python train.py --num_hidden_layers=14 --hidden_size=192 --num_attention_heads=2 --num_key_value_heads=1 --head_dim=96 --intermediate_size=512 --vocab_size=1024 --hidden_act="swiglu" --norm="rmsnorm" --norm_place="pre" --norm_eps=1e-05 --positions="rope" --rope_theta=10000.0 --rope_fraction=1.0 --qk_norm=true --attn_scale=0.102 --bias="none" --tie_word_embeddings=false --parallel_block=false --init="normal" --init_std_qkv=0.0198 --init_std_o=0.0 --init_std_up=0.0198 --init_std_down=0.0 --optimizer="adam_variant" --learning_rate=0.00162 --beta1=0.9 --beta2=0.99 --weight_decay=0.038 --lr_head=0.00566 --warmup_steps=225 --schedule="cos" --final_lr_fraction=0.03 --batch_tokens=16384 --max_seq_len=1024 --doc_mask=false --train_tokens=238900000 --max_steps=14582 --dataset="wikipedia_en"
Each number is 128 + 24 x the weight over its row's rms, rounded and kept within 0 to 255. Layers, rows and columns count from 0. Numbers have three digits each. The size before them is the row's rms in percent of the matrix's.

# layer 7 MLP up, 512x192, rms 0.0968, rows 429-511, columns 96-127
099:129119109142137115140148138085165131158111137149130146105113131129116125134134127170095168078153
099:151140121150128150122080148125131111127124151110157127132127120150130109119164151118120131107136
096:118126160141158139173145156116159144145080124131121154134104136075130081131112128149134175146150
093:113120138172114133133088143144120140167107157139113120132113121143158129131087137149125099121115
103:122121112157142164125161123108161119108113076134147106126124115182084117105061132123120131105133
105:101112161115114149144117118069124101130112129080123168109126106110161113112084171126119102143117
108:160137159122086122091125151101112151101108141168132110118138117135163101143151090133137146093088
095:138141089151149136147143125130092068151167118163180128104165091115126122147108101153165144130068
100:150156141112132116163104123112110112104144121126133204076121156115097145127154131168127084133146
103:097109159107130116121069120117142103161097133137146138116157169149107154139104115115107135109107
106:204095096108129127170107147129079089142130162118092116104113141108099142132148105159144060136093
105:104134123147168125125100126139158064071162142192141116099149161122093105122101148105138136101160
095:098129116095109124164105118115123071091131094152144114149126148106147159113140134150121103123149
101:119115181121089120145147127159140172139153117128100153146134120153138141127166132117133126138086
099:129115136144153131144132170138163106151139101112130090142141177090150148123116155112116144109105
102:127121105108118113101140096098132117156129156089101102111158111122094130152112124137135104134130
102:177121161192146157148151133141172114131165203156174139112160110094103148150134117152161084102101
104:144111117132126151142127126111163059103118110155129141150101096076180163114166116089143145157115
099:111143132090138093119156096174139065103075149171137168108097112130131136153093165115138097123050
092:162131106142111149137153133129159117137154174121122166111151135124144147128151093150148147122124
098:121097172171136147144096151092165132128166151120168057101149158112123125103138128151134135154146
099:146125132107154133120149155135110090078125112118107105193094095148117085107167116143147129145123
090:114183157134102150158110091172144137127094114116140145148139164137116142106104140126159137170136
101:132086164175084119163093119132120108171151139115122142117118165137135116099125132149112163121125
098:086167170116089103122122119118106139134123109137161148145105113115099169136141118112104127134132
102:158088093146159125127145150142104087108156100145140148124136112119118113136125114126132122160155
104:129099106133157124127117123111108123065113157121126137170147149134151083074136097084099146152105
107:175156139118202137093129091131116123100158136149085157129148128159130094102106127129140131133109
106:120110140138124148106179107106140103105148149078143097121190120123144184124110115128096117108131
104:148120120154154131127166090140160164163119102089138168143135160110155147115119126082093102122111
094:136159144115104143130128133106142136129164169180126147121123124126122093174170079143113149149126
099:162156175144167141103134091168139125126170127141086148099093110106148156163133162104132119089152
100:109158145095111147100152097102135144117110117129111089139077135135172151113170141114140124120129
098:144164144125117128145151129124103117106183132131132122137132173081128104126152130146133124108135
105:131121151130086119126098134172066123107127089116114183125097133120146138129122139103145138123094
093:107115154135123160147119171128108143084121106097146101140149145112093121131166118138102115127183
102:095167119152161115147113111115141120156108108175078183155141162103153130161115146152099138169118
104:143163163106128113137096132096090137118162132109108133107090119130135134067121113093139119172072
094:125117102154144100148141139143135152113093124146161158119135162091117117092126122089104186109151
096:139133150122111135097160146157123111089144127104135115134128113137120123138157136149102148107143
098:102119102122120105126162154122126138114133094109116178123175122148144150145173120111141135175119
103:142166133112121136094120120146136101092117114122113149158116170116123085110128107111114170144146
100:135115156122151106127114140167149130086150155159156104169156129128071137144162138156188126146102
097:119155121142153102113124129129092107148162066094120167115079151123147124152085168111143102126142
103:094058083128117113128099118147146143155152148123125156160147117113154143130169098081132127108191
091:132147127132115116096150121146103159096116164167165121153111149096131143130149102151155124101154
102:097106137146148131147145105116143180131113124097178126152174105098133149143153145125151162157111
095:133099117104119137132174144175104131131121159090121139158108142154110083162134129118165139109138
107:151124105126085156159098155140128060151120128099152122125163125139141160135152153167119161116106
150:132127113114139116145139124117129135108076154125140175154160150135100151097155137175097158115111
105:159093104100105133158134131151141117146151148132128138139141116114106166129107139095167117141140
094:096115114143148129077103134203078159144144127155102146132131103122098129062136120144111118125100
097:158160140120111146137096142124131125129111108149114160106100153138131154142096088135107150132106
106:126103132138167125112145072127125121152168138195140103102136145128125115123186156167129141168143
098:094105160155123151148061109105126141094134134095145125134112162136149111113094101132127087165100
102:110107128152090142098119102123138163112161126125165092133126138104135126146137085110136142156087
090:130077155133071102137092126135130114106103145150135140136112122128143147107121127136148109136162
107:120119132146126121084158128156127112115127108119099125166107154093123140133118092138113102201160
107:139120152156124086153101132132114131150147157125129115125156110113113148133114153174135150130133
103:099140138113114122141135142136065113157131174150095130133147123129124135084148073124126161146137
098:160136130133099142137119127124169127120134127153124140124094139126108125130079116114124123138112
100:097102153118139144129120076135111130066185095128086084183170063128130117112115154129100133146110
100:107127127136145156139111150132123153139131174146097082143182153106106139124144133111098125132143
101:134116157155128100146151122128086135141084155149083122126136149128155111170086147164137119130097
100:172103114128135111142112108180121121167115150099098104120129138131124117117112137092126135142108
098:128138141155113127162102125137118086114125083131118131127131146100167127123122143149177092134113
096:144103150147166141158137143130158146128160109088127134114074109149126156142112124053109136119116
101:124119156129087117162141149171113153144141091118108125177106140175141122152124138140082101125064
107:107122146095146102102108142107128149113143093137158125136113134183124120134094109167154148127133
095:101124115124136109109121111146112090136109152137131078145128171119119162133126097105159100162169
103:156131123146170100175146097118090127116150129131101167148123134144145124148122102103142153139129
103:138119191096146126127136087109131137154136148164117118140135109143120108147156110083143089074089
091:130116121129128116132151083115109147134083115149149122126144140139067112162147124095104128102159
102:129098133166137138093126131127149141116152147133121140158089152098179166133162094096158145133124
101:154123147159102112159052144092094089123104122103152120084053134114116164109110093128108119141102
104:164119147116166125123155135086128151109147121154154128113155102100093106154130136148114124136119
097:099132119111162145135130126121140096149139161135135168131150118126108113130060128110117138122137
095:099114096086141123135113095112151121126140163148156146136129115130137183129165103111139112160120
090:172148123119190138150142126126154100136115161157110156106142106127147078111146150119155134106124
103:117112113110116151165137171129108102122168124126148130167148078189131145211097165120119151088112
094:118145123085093105155125139170128113122127153116128139135099074165135131117130157179079098136114
101:158146126132126096139137127104122100132098134160129100160102135120162117157069160132131150123094
104:130117138146099118124162114057142149095112172182145098087088140117106106109139146163098110131165
# layer 7 MLP down (transposed), 512x192, rms 0.096, rows 429-511, columns 96-127
099:168139126136130173081105131142122098109114089165157149102143129165100101148113104148135129156132
105:120148144111113128087136113119149118101136115126096140132163123085114078143115162111089119152154
097:148169111129144092119076149096136158129129142176139147073152168139141121189123125153183113118115
091:137161098129115206129123118165126149145155113124129164077156144099109146166126071139104110160129
100:159091142075053113075108154129144086091107139161117132149115144123136140124117151133123098140154
107:142100166147115105091107128106144131138086145167144132093161139121143158144111110077117121131169
106:109170129146114088155115067130159142135161132148087148144152125100118132133091144113134131086131
094:136118121122131079140101145129125107130130151107131130125167099111149098169099139093134119156143
099:127122132127148161145147136141121130094164108117152125115141077128088110121141110113124124180143
104:111143072170138128105115127122131155154136125151105104129103099149111148114135088133144163178106
104:092146164135114103151142106158175138097141116158136141132123140138174133088134130087155125089108
102:178115111171107141152136150143139138150112121154131103155131058110133126134086118091134112135080
096:111147081095142101108103126101103159177092179167141161164110124130096064115142094146114164116148
103:146156167142148070127134144118114106138108156121102136117164114119198123143115116161152138145165
105:146126137117131121119102183121087138121124157105116123153071138120150121128150127086120120101147
102:155144186146118138165161130154174138105098128124137152161107121115167113120134134114110121110102
104:132122129140112135122128141117080180110103122161147123093107129159146141123106135149137160129123
105:148106124130128052124111116078116047118121121113145085163110126099195106104150157148156165148144
096:151153167121165174144142127135144120136137128117164140158163159125145128106099169107150104116093
096:100127118152128207099121097115106120071101119143110134073135125156157113120115111145116079134136
104:167161166144140160133130158103128161083096171131096155108126101123158157149111130123132134096141
099:122121155171104154142159149102146141120081115129135125132099146112151122134135130166135141124210
095:147151163119125165123071162088136119130111105124123128106119157161188135151148141143155111140127
101:164108104100126091097162133107133145103173119166095085090138119141137142087130117152147120088101
097:091144128136102090109143160111120182116149154129120125126156148170140125155135162158123141129133
102:118102134072080063140134171113129136092117126146156097094144110062156157107100154150113113087159
104:143127093141129164144114160122100091132132141122092105140143107128147165102098151124136077118090
102:139148116097121095123116106187198165126115183118128162091118147150112129169134144116153116147112
106:112093101104129126128141125109130123148131110148160153162168118139130107148100109134149117105161
099:170142139130139157135108117136159139097144115129141116105157178145143096111122112164128142105134
094:176129125116110194151164115087154117119104099098115111105112113146136142123168191183153083070096
103:113136118138144101132117101120140105143103163127122104086165155115159134156155107109114153124109
093:155092090134157056151135128142135118123190092106106117149127133154127140113079093126144141147119
096:129143113113072089130087141119130146151129155139131142120121103138161113075156095116115141131144
104:120144111141122104134137115059138124123092122121108105100120151144149161122172184137112129123176
093:156090161110097111138108121141113101147116145106170146129094173078152167121116096123118141150132
098:131107134134148139127152140091125106135115138100102154123104122110122118141124159104120149131110
102:163129093120125141077107111125178141174123090113145140122171153113150088124142108115106102128133
096:122109148136163113137117099090139121097092176152125136115141119150135137081153080123102131147104
097:147159110108137172127148137109134111146150130141114154151147148114107166137084140112163121154135
099:133153162090202148100093109117121141124119171164140130168131140120142116146123133124111149135143
103:123143137127086180115137094112152108125120176131136118145161144113158139146112152113144155102108
101:115139124101088106110135129158088150106146116124113124158087123115135114102123145093094146125127
095:142125110113099143131142126140118153136112130115119109144054104163127136113135087185076142137093
105:108126084150099109134195173118129095185089118168135120096148118135097178082126143121099135107105
094:120144171168139133085140152140138131111110096124166089138124135171059095160134141101155142163120
100:141118103148122158120127123138142088161143096137088132157129124107157093108174153129134185144176
094:113153134147138149100141173110122100126104172094142136126120157135098103128116184112139112114128
101:114082163144165143091161178102116096118119094123174143124137155135145085121081114156127152153119
129:122139133145135092130149159118107137111100140111131162156136149116116142126130107152105147120131
101:143108158091093106114113099095139168124142106138097125121161148135126182104136141148132118135120
096:115117111160120111152154121116184086139126122094172113111111168074137104093103140127130120125096
099:171145177146150105129134154141156134102109161096099110164148129116138168122126148111112126162164
104:081126158164112170132099093113111141148133143118146108128103123124087136118113096114101094099098
098:139177152091118132083102112156153108100120108137142142097118135141161090149134134123146124149136
098:158106094114127113156074104097188139152106141148140132141150126105116122199172131122119158122160
090:141139111099150068135130100139145149119104125116114131144157107105159125069122172111126154077128
104:137138139131131043103125145108187153141124091149126153147184144137099144117111142134096134079144
107:120115127104095149123138128137136139084142117136086167131105169106136114138089165125100144171079
102:116123131116106132123065102145142144122129103130150139127143128157111120100106138097106124123171
100:105135127116096135096178117168161123129141104109127157152137144126150139144144111130129112147094
099:145144123148140128099136125124111141091140174144132181150119123126092115129124138115152097148187
097:145139098152148150120118130111149119140172140114151131119081114126108144138116144121146129157145
104:162127111123141118118115133111130177133123114118100130106099136139105113167132147121133113116128
101:144143136155125116130145107132143111147164140116102113129091120124141134149129128133141090130125
101:177119151139159146126142106126135131115131133091152119146159108147104136104116124139144092127120
099:113080157117135092143135137147114145105098140117099157117112139084148150136114103126117103125137
101:130150115127095144109152117125151183157111138123080129135091153115140152111106090127146112123103
106:130133157107110182175147109122138050119152099136146106109116175134157124181100094131145137148108
096:129112112087138047140094125148124108132127112160101138156162158130188100148099126153121114128166
103:139125139186078143117097174112123145160133132133137104148114091132091119136121148118097139171110
103:129096112129164178130123064136145114148117143174113163146168111134156100120172126125147092105139
092:092117112074104070134088099124111117151141136124118173116129112082124130107180079108115118130161
101:150142128111111132085119123136103145134145101089112141143135146137117136192105135133105148097121
107:104140125136100169165127101147147159124155118101151116150150124106150136128126142175115142082114
103:139085103166144105119121114150171136165094122108169161114101120155107130120097129110131117127147
099:159176146124135141136140077154100111124149118109138134126159151122130164122154106137139124110140
097:147108127099140121167122080130079118145119139179113134125138136131120112125143145104131114112131
095:129108102105123127159148097121155120140123149108099125140129088118100141107133152130162151123115
106:155161134128146089163140132110138105121147116117146133161147139136156141169155148127151163125151
097:120119124133073096125154136152119153113104114167138124158177101154118137122134142133133109103138
098:132151126126130185149120133150134098136123105113128145113116146135138150106134137185150123125100
102:121074099115153101122082084125101140126158119088151156119121104107128115108085112110097161138113
# layer 7 MLP gate, 512x192, rms 0.101, rows 430-511, columns 96-127
099:116101134127129145153144120091133120163114153165136115103148067099058150125133155120135128138118
093:129115124125146147137102147113120127126123131174145126119086136148118127121134153091080136162183
093:125172144114099147146136117136143119115162064101094123090131116121136156115128108112115133129102
100:156135132188136179128156138085130101119140110117159124102110118100109123134158109096128163154143
104:159104149141102122134166115088156145137128154108147137085143171156125133112121131111130136113193
101:096116147134105135173110147096169138113115146133154118113145098126106145100125116124092150126151
093:104170118146151177134088175133157138143167152120154081129159129150100171181130106086115102154154
098:171118100119157127113167137133124150131120142130138133111143104137102105129114129120105167150180
100:103152098174094114159134145114140148139098156107163137123129096128124160119134151130095171119118
106:165130156121102173156149196102125116074123126133158140103108132117124100136153116122124102120133
101:116117144129098126088092083136136123142150166076117112111173119150082135096127096101125108136164
092:161145100115169137074097131156171147095126067144149103136108159111127131167146126112120121143161
098:111127139136136157134141137159120094122155132082096115128124114156127143096164118143135119110098
103:140152152136174130121142127179131128121180128133106159116118137085123130131119139133076188159166
104:116141121107102119166117073142123093126113104123116137123064108134138140100102111135097117106134
103:095169134137135131152127125176131136122147119126131123125098126166149152135137117142147108126120
105:131158155112200154134138150101120137107140090119125126137147117140141155110109140134093083076153
100:106182125102091162170127092123138107116118138116067035143125114121130111142090142175128104155149
094:112135113076133112137135122132119103086113140142103150137164090133137114140102134124131115126158
108:114121129130140147095142124140127102156112139123155117134126078114097143139129145175130147145096
103:170111134142138113115178102122105149096162086131132110076122127129164139121144123131111143168079
096:150131156116181126137070140142121080086135128151123131126140131142116140148132116104163119132117
101:109136142100150167132093158136142131129125137179124141104097156143151123107110130107104172140146
100:108133129097108160141109139134151113135148123160122122120105170105122118169118068153147091168132
106:165121135130166145141113172153158141080121091159166139117136124148111116099144156142114101154134
102:130135165138123135175176111149161181122119161132148141075098090145142119126134110118135151111136
107:126160147097128180161124127110090108119120112106124097102089124153137096131100158138120124143110
107:147118162100121131101145138168155126128123121121119110143151095075138123196133116080171114148132
100:118138141115099128140092141125121138155138154139159103107150105139113136127145138195123127156130
096:142157114164145152142145109108149106122145096104118172123115152119153140106120111123183104136118
098:139119152117164141095130124193123150107113095151121147113133176111139153146110110151140144126140
108:114151150088125125084131099121135156181124146131112088162104090115120126143161146146147128124117
096:137124096077166127166094113141122136111163181142101095170135053126123146143175158098127099110104
111:135171188075135131192158064107176112128099144103119147094124086134137127079115144130083149120121
095:090128132134125141094158134163116108100139165100120106162078132078152139153138088147131109166119
099:142131134126124130112109127167153109098137135135140100128096116115108129144143122088187088124149
110:118145142112144119145116166144102118107168183180120134130108104104137146094130124123149108164116
097:084116084132112118136120119146107124152114068121133117109113146096092117136125130130077153150196
093:156185076087107121116119139134150133118143100153133120174148124155099120131124153108094122123133
092:104159150097102135165117129096153122158143186187149139084163123170107118134141130173133108144151
111:126112146090141147112125136130130154088119162140142108101150097145141129130137133124144149128127
104:132102126120169171127122102128113150118113142091157119085106174164152142105097079102129146099143
092:159131121051117122078134113123134160161143141130138158115112112130128112107137115162156116125130
103:132164131181141129126107150149161099116174103097090153149140092128111140085121161095104176120117
094:129157095130121112123126106143127142116124187128116147159114112085141157092140119180116114135136
102:144124156100107148101141115140123155137107183111114190136114126146122132128181111122156120109128
098:149134149135102160084171177121154122123105139177122128088094134126126175155129132142134142114127
110:103144162122189135122186175126169151091087113154111156145134117156133112130093117120135138124083
154:121124164124115155132116134133138129120145113103127122099110128142102114138122141096133092163115
099:112184130096107143149123103115179126110104138179097150133133140145152160136140138108103093123121
095:118125118113131126106101155131158118145150115132118096091098120179138137118100068094097160122128
096:135129164132147112122124127113129160103100180121139105116149098115081137118126123100116151140119
107:116133156134131130094115130112106140132144124086128120162125127088148134132123157087129081111114
102:144197134076140132111137119161159148082134109135100146112154127137101149137145140088126145113139
099:117159105109126159136175159143125132107144082100097104104126125163115136105123154163152145169115
096:138129113117110124098112155108143119088145101099142130111141141126085134153140096128140044135150
107:125129129143106111129136146126139148138149138098080141183105074139110158142157165145107104132129
101:149168137111079154121133149151183091117110169133117105187117106165115146159098130122167152080124
099:122127108111117145166076119138116148129117152128144089131152119077124146148098130116153073108107
103:131171111132150165117134151125151137175126163106136131121130123101145179104104138135135152120076
100:128133172148173109138127146151129125110137157146137135146138137120081124143092091083152092144092
095:117092153127166121135125142097132135129146114160138138085117056131130152142159131135137139156156
099:118146151139138175133138113155124122076135140135129130124097101152117140157131124100150114163127
096:153132157113150126107101150114116141118164150113113079156123102121141085161136150158122131128120
101:139104097123127147141110151127136114125159172117159162077102156101102128154154103136103177147128
099:096155104109153165141103122177124146071131157142099113138115159118129151129151119137135127117138
104:120164153106088122133085171192150163142127141158071114157149159109165152095102116134097125133101
110:127145130103127117128114144164110093144154147151122097172129121105107112135111124174148117150115
100:158145125125111163141109119115122132106114135121135075181102143108131186116133123105146097144166
103:141107136106086097137182139129121149140126111121145133099154098121139126090082163134143149108123
104:144112166128136161148124176097118122128120113143151103104153135094134123131138116147158120124092
094:138139138117122158126149115151120154089111128135100109107111136153109097145111146149138122129148
105:127117118149138144110148162148115121165155099086129161123156137116111146151116131111183112149145
103:118142182158153150100145118123129123126132114135121106130113083139121167090122119163150163112139
100:133124110085118179108158136057127143135141089154124087153108119131136107119165147107126140136123
097:099155167120130113113138104136132125120119119108117100143128150151150106120093148195127121120166
093:066144133128150153131089126112148103153136085100105137137160158156149137128153116133106126129085
094:101162127127100136128105113151144132120161135131127141152108137099112163146123136123091100156156
101:104125201112112200135136147106143115165114129139136098143120146116109119122112145104151123117099
097:149145150127096165115162120111176132098159138099140135119155090123147133138132100150132117151161
099:133114126111083167144097133123137144095139135136115100118133123130128179149155092072130119106104
104:165182127166087151052134143092105123130132148173121116118123120124079155174143151095141136141206